Part of a small language model's weights: vocabulary 929, tied embeddings.
Each number is 50 + 10 x the weight over its row's rms, rounded and kept within 0 to 99. Layers, rows and columns count from 0. The size before them is the row's rms in percent of the matrix's.

# layer 2 MLP up, 768x192, rms 0.0488, rows 502-556, columns 64-127
100:57 59 44 54 40 50 45 52 65 51 62 50 63 38 38 68 57 39 63 64 49 62 39 55 68 53 36 42 52 53 41 52 65 45 47 48 54 32 53 57 49 50 34 36 42 50 58 40 45 41 40 37 49 36 64 63 41 50 44 54 53 27 52 49
102:38 56 61 40 67 59 53 49 46 45 28 46 68 29 54 66 48 38 68 63 43 64 39 44 49 54 58 35 40 64 45 49 53 68 43 32 60 52 45 41 40 64 46 71 58 64 45 49 48 54 49 70 54 59 54 29 56 60 68 43 39 53 41 43
097:30 46 51 58 64 65 60 52 45 56 55 57 71 51 45 52 65 55 76 42 45 30 35 58 44 59 58 37 54 54 46 51 60 55 46 69 46 42 65 45 50 23 33 58 41 46 58 68 42 46 53 52 29 61 48 63 47 36 35 51 41 38 50 67
098:34 54 37 69 36 64 48 43 68 61 70 46 52 48 36 60 47 36 58 52 70 34 51 61 61 49 59 64 30 38 54 44 64 45 54 42 66 41 53 77 48 49 51 38 46 40 58 53 42 50 41 57 61 50 66 71 50 30 39 61 42 45 39 40
098:56 50 38 51 58 40 59 64 46 55 41 54 26 50 56 52 36 61 51 39 54 66 39 69 56 44 43 61 57 55 60 31 50 64 58 35 55 53 39 60 57 32 58 43 56 47 60 47 58 43 57 47 35 35 60 52 44 50 41 62 55 58 49 57
098:50 50 44 22 42 53 35 49 78 46 51 38 40 74 44 55 54 52 56 63 41 48 36 38 29 48 44 60 48 48 51 47 47 61 56 46 40 62 38 44 45 55 51 54 47 24 49 64 59 54 48 49 58 53 44 61 49 56 79 54 64 54 48 30
095:58 51 51 30 54 51 58 40 35 56 52 47 52 36 68 46 28 31 43 37 46 31 59 60 66 68 36 55 47 62 71 47 43 49 37 52 57 41 46 52 65 57 36 48 50 34 37 57 48 71 30 52 53 54 52 47 38 66 52 45 69 55 44 34
110:64 39 46 40 56 50 51 65 63 44 54 37 43 54 43 59 59 64 37 40 56 51 50 45 43 64 52 44 50 49 34 50 44 70 35 74 46 57 43 39 60 33 49 53 27 51 44 56 61 65 41 46 38 40 66 53 59 50 49 64 64 64 54 60
123:35 56 47 54 33 59 50 47 54 43 61 37 47 45 61 57 47 44 55 53 73 55 29 49 52 49 53 36 49 62 45 37 51 47 46 52 52 53 55 41 59 33 54 47 54 60 58 41 24 66 48 59 49 54 42 36 54 48 67 55 51 67 44 46
099:50 58 48 37 60 49 60 41 44 57 62 65 72 63 38 46 45 43 56 68 53 44 78 60 47 47 48 45 40 55 58 59 36 56 47 50 39 36 35 56 58 46 40 33 51 54 59 61 53 46 51 56 58 33 44 46 52 56 61 43 35 65 53 40
105:50 56 59 56 49 58 49 50 40 65 39 68 52 53 58 33 62 43 54 61 28 45 30 63 54 41 50 43 53 47 47 44 46 38 50 31 48 54 53 48 64 66 59 39 49 36 46 43 51 47 39 59 63 49 46 59 51 54 65 69 53 34 58 48
090:13 48 64 74 50 49 64 68 51 57 27 47 55 39 49 56 47 35 70 53 36 54 45 47 57 29 32 49 46 41 49 52 74 36 32 53 45 50 43 42 51 53 47 29 53 57 41 49 25 61 49 45 42 42 48 57 64 45 43 55 60 51 51 47
091:41 49 30 55 62 47 47 37 55 70 53 59 46 51 47 45 58 56 63 64 54 50 20 66 38 58 51 51 52 54 34 31 29 57 50 39 27 52 50 59 54 41 53 54 59 36 55 54 52 49 48 45 49 52 64 60 78 44 53 53 46 46 50 55
100:44 53 48 49 59 72 50 50 39 37 46 42 66 40 34 50 47 40 60 50 39 49 65 54 38 38 46 49 43 64 55 37 30 35 41 26 49 59 52 58 52 57 65 68 49 51 60 58 53 51 67 47 48 52 58 65 52 63 57 39 41 43 60 48
102:46 55 42 60 56 39 48 51 46 62 73 46 38 39 45 50 53 60 53 42 46 60 52 58 67 44 41 45 46 50 50 37 34 70 55 64 43 60 43 46 66 69 60 37 52 45 57 66 39 57 49 63 61 53 58 36 64 73 50 47 43 38 37 54
110:48 53 40 42 64 47 44 55 59 50 38 54 52 55 34 59 45 48 57 50 48 62 46 59 49 27 52 57 45 56 54 52 61 64 54 33 36 37 55 57 32 45 53 48 41 58 50 56 44 35 43 56 25 52 56 34 62 59 38 37 63 69 62 50
091:45 50 40 40 47 57 56 57 51 69 53 44 56 50 56 35 39 53 54 41 58 53 40 43 62 48 35 37 44 73 56 54 54 38 57 75 47 32 47 50 45 43 55 52 32 46 56 43 60 45 59 44 39 58 72 59 69 47 52 56 49 50 42 42
107:46 42 45 48 63 35 57 59 46 56 39 41 62 52 36 60 41 41 42 40 58 40 63 57 56 43 60 64 48 52 54 54 50 51 57 36 50 47 27 39 36 57 54 41 42 51 48 55 45 60 54 51 61 61 75 50 50 44 65 49 22 58 47 53
101:49 54 45 47 60 62 47 55 30 63 57 47 48 49 67 62 62 40 62 55 46 42 54 53 60 46 38 43 62 48 59 23 67 51 53 60 56 53 57 63 52 54 56 43 55 44 27 58 50 53 57 69 48 52 56 56 59 38 55 46 23 55 54 53
106:52 57 48 54 53 45 44 49 41 51 72 34 54 40 39 45 69 39 52 52 50 56 61 61 56 56 60 47 57 56 50 59 33 53 65 60 48 67 55 52 52 60 58 45 38 45 50 69 51 35 52 45 42 37 48 59 40 55 36 50 59 60 43 37
091:39 54 56 57 73 41 66 33 66 60 29 64 44 49 49 50 62 61 48 30 40 39 60 29 53 64 55 49 54 56 64 44 54 45 50 62 56 40 37 55 46 50 43 43 33 47 50 66 27 54 26 53 43 46 47 48 38 33 46 47 52 46 42 36
114:48 50 45 51 41 64 60 47 60 61 36 52 38 44 38 40 60 43 70 52 54 40 60 63 47 45 52 37 49 62 64 46 37 57 63 47 63 53 34 37 40 36 48 47 39 46 69 34 54 30 46 48 63 48 47 56 60 34 43 48 47 50 40 46
099:55 49 56 63 37 57 49 67 44 54 60 43 54 33 34 63 53 71 49 50 48 48 52 48 34 46 40 53 59 51 22 56 40 63 66 67 56 74 55 45 43 52 41 49 66 49 41 53 46 39 52 56 27 38 61 58 47 61 43 52 30 36 54 42
090:73 38 55 64 58 67 50 74 59 14 47 52 56 58 40 58 35 41 50 51 26 53 56 44 41 57 71 43 52 56 38 39 59 37 32 67 36 36 55 54 27 32 42 55 43 54 50 37 61 44 45 53 49 44 43 47 50 59 40 37 48 47 49 45
112:55 42 53 36 51 45 49 54 45 59 46 48 52 58 50 54 49 38 65 50 59 56 54 54 44 34 48 42 29 43 48 61 47 57 62 49 25 41 41 39 30 39 62 50 43 47 41 40 43 61 56 51 78 52 48 42 56 51 48 47 72 73 67 81
113:54 63 42 49 44 53 63 48 58 31 46 48 43 40 43 53 49 41 37 50 50 45 59 42 48 50 43 54 54 39 33 39 55 41 40 50 34 50 49 57 55 57 52 40 48 48 40 53 57 39 69 34 45 40 40 42 66 45 49 39 51 45 73 64
100:48 55 55 55 66 52 60 56 50 59 57 57 59 61 51 48 58 51 62 56 51 28 65 46 36 60 66 36 37 59 51 48 53 53 46 39 46 55 49 47 62 44 57 47 50 37 50 40 75 57 49 64 51 46 50 48 37 55 47 55 31 32 48 56
109:46 44 51 53 53 52 52 44 37 42 50 44 56 65 52 46 67 44 33 50 45 44 52 29 39 38 41 47 45 40 51 57 43 61 37 57 46 43 64 69 63 62 54 47 36 49 45 50 47 52 32 53 57 47 54 24 49 55 44 31 52 65 46 48
111:40 43 43 44 60 47 45 39 53 58 39 59 72 57 71 34 35 61 29 50 35 44 62 52 60 51 48 45 38 57 39 59 44 63 41 47 59 73 45 49 43 25 50 47 47 57 51 60 44 53 39 44 46 52 61 44 36 37 53 42 57 58 44 38
096:41 42 42 51 35 57 63 56 54 40 53 46 58 36 59 49 54 59 59 43 40 43 50 46 41 44 33 44 35 54 69 60 36 58 46 51 48 51 29 56 49 42 49 62 39 39 54 51 75 43 34 63 39 61 43 38 62 49 51 37 58 39 53 55
100:33 55 42 52 59 36 39 61 41 44 56 49 42 50 44 31 48 20 56 54 57 57 51 43 71 56 56 56 21 37 48 56 48 57 50 51 35 75 65 57 48 35 51 43 54 47 57 52 41 34 69 46 46 52 62 41 52 55 64 38 44 47 36 58
112:40 57 49 50 45 45 74 69 37 44 60 13 41 52 36 57 48 59 39 61 50 47 54 58 52 54 47 34 56 54 35 56 63 30 58 47 31 73 47 46 41 52 48 51 42 49 51 31 65 36 55 60 48 41 24 37 50 57 65 42 43 56 66 41
098:67 74 49 49 32 73 54 57 44 60 37 54 43 54 56 63 55 25 60 52 77 49 68 36 48 62 58 36 53 58 39 51 56 31 58 51 66 38 54 58 66 30 63 45 51 45 46 60 53 48 46 45 34 51 44 62 37 42 49 35 33 32 31 43
104:47 38 59 54 49 29 60 49 57 42 68 46 48 60 38 66 56 38 59 53 32 59 60 40 24 42 39 40 45 43 48 54 47 55 57 51 60 51 42 62 58 39 47 46 51 52 61 52 71 38 67 47 66 37 54 47 46 55 50 55 51 48 55 47
088:60 58 52 46 60 66 39 48 41 59 61 52 54 26 58 47 65 45 62 56 50 61 33 62 42 72 36 35 39 55 49 40 49 42 55 54 48 43 47 61 52 35 53 45 53 43 52 58 42 44 54 48 40 54 76 55 37 38 36 42 36 46 49 48
109:45 41 59 64 44 59 30 46 42 46 47 43 51 30 53 44 68 60 58 42 31 44 41 60 43 48 66 38 52 43 41 59 47 55 43 38 61 52 47 49 45 63 49 59 50 50 43 50 62 42 52 49 55 40 49 54 57 44 43 61 28 44 44 54
108:21 39 43 50 49 44 52 44 56 35 69 55 49 37 54 56 54 45 65 56 57 43 53 53 52 46 45 46 42 42 51 58 43 48 49 46 42 70 65 58 59 42 51 28 48 27 61 57 57 29 41 60 60 52 52 48 40 46 66 56 55 34 52 40
095:49 58 54 50 69 59 44 59 54 25 50 54 67 54 57 55 52 47 70 47 41 52 56 47 60 39 44 44 43 53 49 53 50 32 54 55 55 57 46 42 52 43 45 41 48 54 69 42 49 57 58 45 48 44 66 63 41 48 46 51 52 45 49 49
090:49 44 33 45 53 55 38 58 32 57 53 45 57 58 37 63 52 52 59 56 57 58 49 55 58 37 37 24 51 49 50 35 51 48 39 50 37 46 53 61 58 47 53 54 67 29 46 62 55 62 43 42 70 56 42 39 52 61 49 58 48 56 53 59
108:34 60 58 42 50 47 35 38 53 53 44 43 41 47 53 47 47 56 69 56 40 47 56 56 52 54 73 51 65 64 45 68 32 56 47 60 40 57 63 54 60 65 47 50 57 49 45 47 55 34 61 38 50 59 49 37 33 55 52 30 49 50 37 58
090:31 57 54 46 59 40 33 40 69 20 58 46 65 49 57 46 43 44 64 64 44 48 41 48 38 42 33 29 46 54 48 56 60 48 52 55 43 39 56 75 48 33 60 49 48 69 51 49 48 38 43 28 53 52 54 48 56 46 74 57 70 46 63 47
096:41 58 50 52 41 54 48 70 46 53 62 40 49 68 45 51 49 62 32 38 56 27 41 49 47 46 48 47 70 64 47 44 53 47 63 49 50 52 57 56 46 34 39 57 52 64 50 34 43 49 49 39 39 44 48 64 54 62 51 29 72 54 64 50
098:50 62 70 41 57 49 56 65 42 38 60 43 79 42 43 46 55 41 45 33 60 52 55 51 66 57 61 50 52 23 47 31 56 63 50 59 50 45 43 65 67 68 45 63 54 21 41 46 49 63 62 44 44 54 40 24 49 49 46 46 55 51 48 40
095:58 44 41 53 37 43 57 65 49 48 64 52 43 57 46 51 60 52 41 40 76 55 53 52 58 64 50 44 56 64 69 46 44 65 66 53 51 55 37 39 61 55 37 48 46 45 50 69 52 48 50 51 44 56 50 33 51 36 52 48 38 29 48 40
106:55 55 23 57 61 42 54 68 39 51 40 55 44 37 47 59 52 65 27 34 42 44 48 51 41 58 51 44 43 36 45 75 38 50 59 53 46 79 54 58 48 62 52 35 60 52 54 64 41 49 31 57 40 42 59 44 38 46 51 63 58 48 48 44
103:57 50 47 45 48 57 69 48 61 65 47 66 56 60 54 42 40 52 45 42 42 34 60 70 63 52 48 63 37 65 54 47 55 59 39 56 45 62 38 46 58 50 59 58 48 51 48 63 46 37 32 45 55 43 46 51 40 38 31 38 32 41 27 39
100:50 68 41 55 41 43 48 41 39 61 45 56 29 53 50 43 46 35 52 36 59 45 55 50 49 59 34 52 47 43 42 50 33 59 38 60 41 68 50 56 66 46 57 52 42 26 37 54 61 57 42 54 36 57 50 36 40 45 42 63 64 45 68 55
118:45 57 39 51 48 37 58 49 35 37 55 36 52 51 65 45 68 59 43 50 43 53 60 56 31 41 63 25 45 55 61 55 58 51 50 51 63 49 46 35 42 43 60 52 32 48 36 51 65 46 62 64 39 56 43 65 50 38 57 61 62 53 47 45
113:57 65 57 57 69 47 48 40 55 61 67 40 46 42 45 49 58 24 38 49 61 45 52 52 60 45 61 54 52 51 54 53 67 54 48 37 60 27 34 58 38 60 72 40 49 43 48 51 42 61 49 55 40 63 39 43 67 46 33 53 58 53 37 30
096:42 64 68 39 49 44 38 63 48 49 52 50 49 39 44 37 37 46 58 36 46 41 76 62 54 54 54 49 66 46 52 57 50 33 54 55 43 61 55 51 40 66 48 51 50 55 43 44 54 56 22 42 53 60 42 59 38 39 35 34 53 47 38 71
095:46 50 50 75 51 59 61 53 46 48 43 55 43 38 35 55 54 40 67 39 54 41 47 52 41 53 49 51 53 50 42 48 30 60 41 42 60 71 63 45 51 42 41 47 37 51 75 47 47 57 59 41 42 50 68 61 46 44 68 40 47 46 46 49
118:51 62 56 49 48 57 57 42 56 48 31 33 47 65 42 66 58 57 52 51 60 49 56 61 54 45 44 55 53 65 43 52 55 63 43 33 48 35 55 52 41 42 58 79 59 56 57 37 40 67 46 59 50 59 63 44 52 50 42 56 49 60 54 46
103:38 44 28 74 51 47 44 58 54 49 51 54 31 47 42 55 39 62 48 52 34 47 44 45 44 54 21 61 45 38 41 51 47 38 32 53 61 50 69 44 52 50 45 57 42 66 64 40 47 42 45 52 53 34 47 50 43 54 34 67 40 42 59 55
101:43 65 41 33 57 41 25 54 45 44 64 63 47 57 50 48 45 44 50 56 42 46 71 56 49 35 65 55 63 50 49 49 44 39 43 37 36 51 61 66 35 45 44 56 62 67 47 42 48 54 57 48 46 39 62 24 45 44 47 50 56 69 45 75
087:45 43 58 51 55 65 58 46 57 36 42 56 54 56 63 36 50 53 43 55 61 50 43 51 44 38 55 43 37 52 22 57 39 62 53 37 49 51 68 40 51 59 61 64 57 44 47 42 46 39 57 61 44 63 54 48 64 46 41 56 34 41 45 55
# layer 2 MLP down (transposed), 768x192, rms 0.0486, rows 502-555, columns 64-127
106:47 46 53 62 44 58 67 65 54 56 45 54 43 41 58 43 46 52 49 55 53 28 42 47 47 51 50 48 61 47 44 41 41 61 51 42 63 46 53 37 51 64 41 37 57 44 77 43 40 46 49 58 52 46 48 58 63 60 49 32 59 21 52 51
100:55 50 49 45 44 43 50 48 53 57 56 53 41 58 56 42 49 52 59 52 51 47 73 54 53 39 59 45 58 51 56 46 46 49 58 57 42 56 44 56 41 49 62 30 38 29 61 48 45 70 44 41 39 48 46 65 39 38 36 58 44 33 54 48
097:48 65 50 65 29 44 35 60 45 50 41 36 28 50 54 41 50 53 20 64 44 56 54 64 48 38 41 67 51 52 50 57 52 52 42 39 55 53 40 44 67 75 45 62 49 45 41 62 54 61 54 46 58 46 45 37 63 51 50 51 47 51 46 43
094:67 62 58 35 49 66 42 47 48 57 37 51 55 40 43 25 60 46 62 46 54 50 54 47 39 36 47 39 54 44 46 43 44 53 43 47 47 57 63 52 53 59 52 49 53 43 59 62 60 45 51 46 46 61 49 44 44 63 45 44 64 39 49 64
105:36 57 55 48 40 48 50 28 60 43 58 48 53 45 50 67 35 40 50 57 46 51 52 45 58 51 59 60 47 46 32 55 56 40 54 56 53 50 36 76 46 47 71 39 35 38 55 53 47 56 52 52 49 67 45 49 51 66 65 54 55 55 53 59
100:45 43 51 40 61 49 65 58 39 47 53 54 64 55 48 45 48 64 45 54 56 54 46 48 48 54 56 27 44 53 53 44 57 45 46 40 49 46 45 34 54 60 55 48 41 59 52 45 53 29 63 49 44 63 48 69 45 40 34 49 74 49 33 46
093:38 35 56 53 39 65 61 46 51 48 45 34 65 54 47 49 69 36 70 63 45 63 59 43 41 50 36 53 69 46 42 46 62 39 57 55 39 60 46 60 73 50 59 63 35 44 44 45 38 48 31 36 52 45 54 55 40 51 55 54 52 39 56 62
113:48 69 51 34 54 36 35 46 44 49 44 62 30 54 53 45 40 69 64 41 45 41 49 52 56 53 66 37 57 32 47 43 51 50 61 55 53 34 38 52 61 50 49 62 41 57 34 47 44 48 62 36 60 39 58 40 54 32 36 51 40 62 32 62
120:46 64 55 36 44 56 50 61 41 41 47 50 58 57 41 57 44 46 37 63 59 49 51 45 66 28 56 47 34 59 71 54 72 48 47 47 58 41 68 58 29 39 38 52 42 48 49 56 46 56 40 37 54 60 45 38 60 42 53 64 64 54 45 38
095:60 47 47 56 54 41 33 52 53 45 48 42 59 36 69 56 50 48 47 63 41 47 45 38 46 51 53 33 77 50 44 58 32 53 65 56 55 50 59 47 35 57 43 61 58 47 50 40 48 38 47 55 33 61 51 51 35 45 39 52 63 42 49 74
100:54 63 43 39 49 50 43 58 63 40 46 32 56 40 54 25 53 45 46 72 43 56 47 33 56 56 64 46 53 48 68 39 56 59 47 51 55 43 44 48 46 52 42 49 59 72 42 56 44 41 51 52 44 49 50 47 36 53 41 65 64 42 41 52
091:57 59 67 16 58 36 47 38 59 54 54 49 56 60 45 44 54 54 47 53 64 59 66 66 47 57 57 55 40 71 54 52 43 47 40 63 61 37 42 47 53 41 49 63 55 49 56 55 62 53 55 51 45 44 51 53 33 46 53 38 32 45 36 69
091:63 62 76 54 48 48 51 62 57 49 52 50 51 46 61 41 38 42 62 39 37 48 63 33 61 43 51 57 46 48 71 59 65 61 51 45 52 36 44 36 37 65 54 41 58 56 40 60 38 33 49 50 69 34 38 51 28 45 38 56 65 61 40 54
100:46 63 33 56 52 38 52 71 47 48 50 53 57 69 49 55 46 35 47 47 64 44 59 51 62 53 48 63 46 49 47 52 48 60 56 55 59 61 39 27 39 58 39 34 53 48 45 68 38 52 48 28 45 67 71 33 36 42 54 63 47 50 40 43
100:45 62 62 67 42 50 64 40 58 62 38 54 57 60 39 35 41 41 39 48 37 44 54 51 56 51 49 54 72 47 68 59 43 49 39 44 41 49 35 41 39 62 37 65 48 51 60 49 70 44 40 59 41 48 44 60 46 23 43 63 40 58 44 50
111:50 32 31 37 60 64 34 48 67 44 63 41 58 62 42 56 40 37 43 65 61 52 47 56 49 50 59 54 41 67 56 63 50 39 51 57 30 46 65 39 48 65 53 52 50 45 56 61 40 55 41 50 49 46 43 52 65 50 84 49 60 57 45 47
093:61 50 57 38 58 37 56 36 60 38 63 71 50 55 33 48 71 61 47 55 52 51 58 41 54 43 62 65 54 51 38 56 44 29 46 39 70 71 39 57 57 51 56 36 54 59 53 57 52 41 30 28 50 32 44 48 62 67 67 49 53 61 51 57
102:44 43 53 62 43 49 42 46 58 56 48 46 56 66 70 63 52 41 52 33 37 55 36 50 55 64 58 62 52 35 44 42 62 34 54 79 48 38 50 41 60 34 56 57 68 43 65 52 52 43 52 43 58 78 57 45 44 56 58 75 55 48 57 39
103:44 64 40 58 38 49 57 49 39 48 23 50 44 49 43 45 50 66 57 53 44 34 62 66 47 61 42 25 47 65 49 60 46 40 43 67 52 70 42 50 53 63 40 47 44 54 41 45 54 53 39 26 47 51 34 25 41 38 45 43 72 34 60 42
103:49 41 61 48 62 33 38 50 55 57 42 39 59 61 47 51 63 50 45 43 59 52 43 37 51 54 57 57 41 46 49 67 47 48 39 56 48 50 70 52 62 81 56 40 54 56 60 55 55 50 44 55 58 49 32 46 53 32 50 50 68 28 32 54
098:59 55 50 56 41 55 51 42 45 41 51 46 46 36 44 39 55 59 50 53 56 57 35 61 47 40 56 64 34 44 39 33 46 51 56 53 45 49 43 61 40 37 41 48 42 45 45 58 51 48 38 67 53 31 74 49 63 51 43 49 25 71 50 44
110:54 59 55 51 65 54 65 62 44 55 51 55 43 60 75 56 61 48 59 45 47 54 71 35 47 39 46 51 37 71 50 25 74 51 63 38 56 50 50 52 37 43 52 61 46 40 45 50 65 47 60 52 61 54 78 26 58 36 47 57 52 42 43 54
088:65 51 40 44 48 30 47 32 42 47 54 68 40 56 61 39 45 49 45 64 57 63 59 56 47 39 57 62 39 73 73 55 39 62 57 34 59 46 58 49 43 32 61 52 40 43 43 69 41 54 50 40 67 42 59 45 33 55 51 59 53 58 44 45
100:44 54 37 52 48 51 40 42 59 79 43 36 48 47 51 52 54 66 77 37 36 56 32 45 41 54 53 73 44 58 73 60 51 48 34 52 46 54 40 47 60 67 56 62 56 42 50 60 64 61 47 62 55 56 54 45 43 34 65 68 61 51 70 56
112:53 53 56 57 38 45 45 46 22 61 33 34 57 58 59 42 35 44 35 61 47 63 38 48 43 47 44 69 41 30 67 52 50 50 44 47 26 32 54 30 48 44 58 46 44 49 54 65 39 40 42 54 64 43 49 37 42 67 54 54 47 59 43 54
101:46 40 58 67 71 54 62 55 48 53 65 57 56 60 44 59 43 53 51 56 62 52 26 47 62 64 53 47 44 35 31 47 51 40 56 49 70 37 55 48 48 54 54 64 48 61 43 39 40 59 69 59 32 36 48 39 55 58 49 51 41 57 62 39
104:49 35 45 59 35 57 46 19 50 49 49 59 40 30 57 55 53 59 59 60 50 41 40 41 46 49 39 57 49 76 37 63 32 64 66 54 36 51 50 55 46 67 51 51 34 48 42 42 64 47 52 34 52 51 65 61 44 52 50 69 70 59 63 48
105:44 50 35 48 38 56 61 59 58 45 40 47 47 49 36 43 41 65 57 50 50 63 57 61 61 55 51 55 56 39 54 41 62 49 41 70 39 47 69 49 72 74 40 50 62 46 37 41 48 60 08 52 50 59 48 50 46 47 40 41 59 42 51 45
100:28 55 45 55 44 51 63 60 50 45 44 36 53 39 45 63 63 42 41 46 53 68 39 51 39 67 57 60 59 52 54 52 36 43 61 50 46 43 51 41 28 44 59 67 46 45 45 67 59 50 36 44 48 42 47 50 40 49 57 30 43 46 52 38
097:52 54 41 54 53 52 39 29 59 50 61 29 49 43 61 51 69 40 42 57 62 52 45 44 54 35 51 45 62 54 47 36 60 50 46 64 64 55 68 43 62 46 58 55 44 60 51 57 40 46 41 53 47 59 23 69 45 54 63 67 54 52 40 41
094:47 27 47 54 55 31 40 26 53 45 48 61 51 52 55 66 52 48 56 50 48 41 44 37 47 31 58 30 62 65 43 57 50 28 64 47 60 52 27 52 52 60 55 43 37 54 49 47 49 38 47 41 64 49 30 37 48 60 36 54 51 41 47 51
113:40 53 55 39 42 71 69 59 42 49 37 56 53 41 49 44 54 48 61 56 48 47 50 52 52 57 58 54 62 62 28 45 64 34 48 72 44 50 53 57 72 33 40 59 30 49 42 64 62 53 63 71 61 42 44 48 57 74 69 62 47 56 58 54
103:44 52 48 53 37 54 34 43 35 51 50 45 71 47 55 62 49 46 28 44 50 56 44 54 48 44 42 53 54 48 58 71 35 32 54 62 51 47 54 57 49 47 40 69 52 41 59 46 50 33 53 59 56 56 57 54 43 49 49 56 59 47 69 68
099:23 50 52 55 59 60 50 39 44 59 38 62 48 38 58 46 50 50 48 57 44 28 33 56 59 65 58 53 52 47 45 67 49 60 42 36 43 61 50 43 52 56 36 45 56 47 56 49 55 31 48 55 50 60 61 50 66 39 28 62 52 83 46 30
094:43 47 46 59 52 62 51 54 65 47 59 44 51 62 55 49 65 50 54 60 53 40 59 78 64 40 61 41 54 50 53 26 37 52 62 51 53 59 40 64 51 61 60 34 50 37 53 30 42 40 60 54 71 46 44 48 51 42 62 65 44 46 26 58
118:38 35 55 29 47 33 44 44 57 35 49 40 58 51 54 36 44 26 51 31 44 44 59 30 55 60 50 48 41 55 37 65 50 55 40 44 38 64 41 69 41 50 63 42 45 46 55 54 46 43 64 25 44 46 31 51 41 57 67 44 40 49 39 47
103:33 39 31 44 48 49 55 67 40 63 57 56 60 68 41 48 48 58 49 54 74 58 46 57 56 44 60 44 57 41 53 60 44 58 47 43 59 56 67 56 38 31 42 57 45 35 50 50 34 47 46 48 39 56 50 47 48 38 53 47 38 32 52 66
098:61 44 48 37 67 47 66 43 58 47 45 52 60 55 66 66 50 51 59 58 58 40 43 43 62 67 44 49 45 58 50 54 39 67 41 54 34 45 53 49 49 43 51 63 58 42 51 55 58 55 56 52 30 60 61 40 50 48 54 57 25 37 47 47
099:37 45 66 51 51 37 43 34 61 57 46 48 45 36 73 45 51 56 40 50 41 58 32 55 38 51 62 50 54 40 58 51 27 50 42 47 47 64 40 56 45 65 44 35 40 50 46 32 28 59 68 53 46 44 46 36 44 66 47 57 42 49 43 56
100:48 62 52 56 55 41 42 46 45 45 49 66 39 54 46 64 48 56 43 55 53 52 33 35 60 39 39 60 42 50 60 35 64 39 57 46 75 45 58 67 40 34 51 60 54 32 48 59 54 46 53 51 44 28 52 64 48 36 48 71 60 64 48 49
098:36 49 50 69 52 39 55 55 51 50 53 52 44 61 44 60 50 61 46 55 43 39 54 41 48 54 49 57 48 53 53 55 65 53 76 67 54 54 40 52 66 39 46 50 46 62 49 49 62 42 42 36 54 43 58 47 56 44 40 42 62 58 61 57
089:36 24 46 39 71 62 70 43 53 65 25 39 34 48 47 50 51 43 54 57 49 61 58 38 34 57 53 48 38 46 47 56 47 50 54 53 49 42 50 50 64 54 50 52 52 41 51 43 65 61 57 35 41 54 49 28 60 32 58 70 55 57 58 59
105:47 42 45 41 49 53 50 70 57 51 59 60 61 47 35 49 50 40 48 52 41 34 51 48 46 59 59 41 37 49 72 65 35 58 47 56 53 55 60 63 48 53 40 53 57 49 51 58 63 60 72 51 32 40 47 43 52 53 71 44 48 36 48 26
098:51 45 56 59 43 51 46 42 72 64 48 52 63 53 43 43 59 39 60 56 40 41 61 54 47 48 40 65 58 51 41 51 56 42 46 45 48 51 64 49 32 44 65 45 59 32 57 43 41 52 35 55 43 31 52 52 42 44 59 56 42 59 26 53
096:50 53 63 52 50 29 38 43 63 32 61 53 51 49 62 45 56 35 47 47 49 55 55 59 40 39 36 60 32 51 54 43 56 45 46 44 62 33 46 47 38 35 69 48 39 44 57 40 65 45 49 72 60 50 46 50 48 59 52 44 41 45 37 43
107:53 43 56 65 51 61 48 56 55 57 64 41 57 63 36 33 62 59 50 67 25 39 49 35 48 62 65 47 55 44 34 65 33 61 53 62 55 51 48 43 37 49 62 61 64 50 47 57 46 50 65 52 46 59 55 42 49 56 34 56 74 63 52 60
102:53 43 40 52 76 44 43 64 52 41 35 42 44 55 62 48 63 43 40 64 50 41 68 29 38 51 48 57 55 45 48 49 57 47 71 50 47 58 52 29 46 68 48 35 49 57 49 55 37 59 60 49 61 48 57 52 49 62 50 45 65 67 47 65
111:79 54 48 53 47 47 59 50 56 44 34 62 57 37 55 50 43 53 35 36 51 61 67 45 48 54 57 52 50 42 46 69 27 43 56 41 53 46 43 67 66 47 56 64 62 48 50 60 45 75 61 38 56 55 59 54 45 58 36 60 44 63 57 37
113:53 54 59 66 35 39 44 39 48 64 58 37 57 42 47 69 57 50 38 46 51 44 48 48 42 55 40 61 25 58 55 46 53 56 49 58 66 46 62 43 45 55 46 58 57 53 47 51 46 45 53 36 55 50 39 55 71 42 51 55 51 61 45 41
099:53 51 47 62 48 46 49 40 54 59 44 56 45 54 56 60 63 50 36 68 45 54 46 49 44 38 61 59 53 51 51 34 51 38 42 44 58 48 46 41 53 62 53 45 51 57 57 49 34 53 48 38 69 48 57 29 42 34 52 72 55 61 73 45
096:54 35 58 36 61 41 38 33 60 43 65 60 37 51 50 45 50 58 47 50 59 56 58 54 52 57 55 56 52 50 38 44 41 52 28 66 34 49 52 50 37 52 73 54 40 68 49 53 52 73 52 77 47 55 45 34 65 37 62 48 37 59 45 52
111:55 39 47 53 57 51 39 44 44 49 34 61 53 46 43 55 48 44 47 58 65 49 46 39 44 40 36 47 56 62 65 58 54 34 47 39 33 58 48 62 55 61 49 52 45 27 56 49 72 47 60 50 53 45 66 71 44 33 54 55 58 71 49 38
100:50 57 52 54 42 57 38 66 37 47 59 49 61 50 36 34 43 43 69 34 57 44 61 55 59 46 65 27 38 43 42 42 33 59 42 55 59 37 36 45 39 55 43 49 60 44 57 57 64 49 67 41 35 49 67 42 42 51 68 35 35 46 56 47
100:48 41 77 54 56 31 44 51 50 44 36 34 47 53 48 51 71 50 44 61 53 52 58 40 56 56 44 60 70 44 61 55 43 67 63 44 41 61 31 42 50 49 40 46 53 60 59 49 42 46 58 60 53 41 46 50 50 71 48 31 52 47 65 40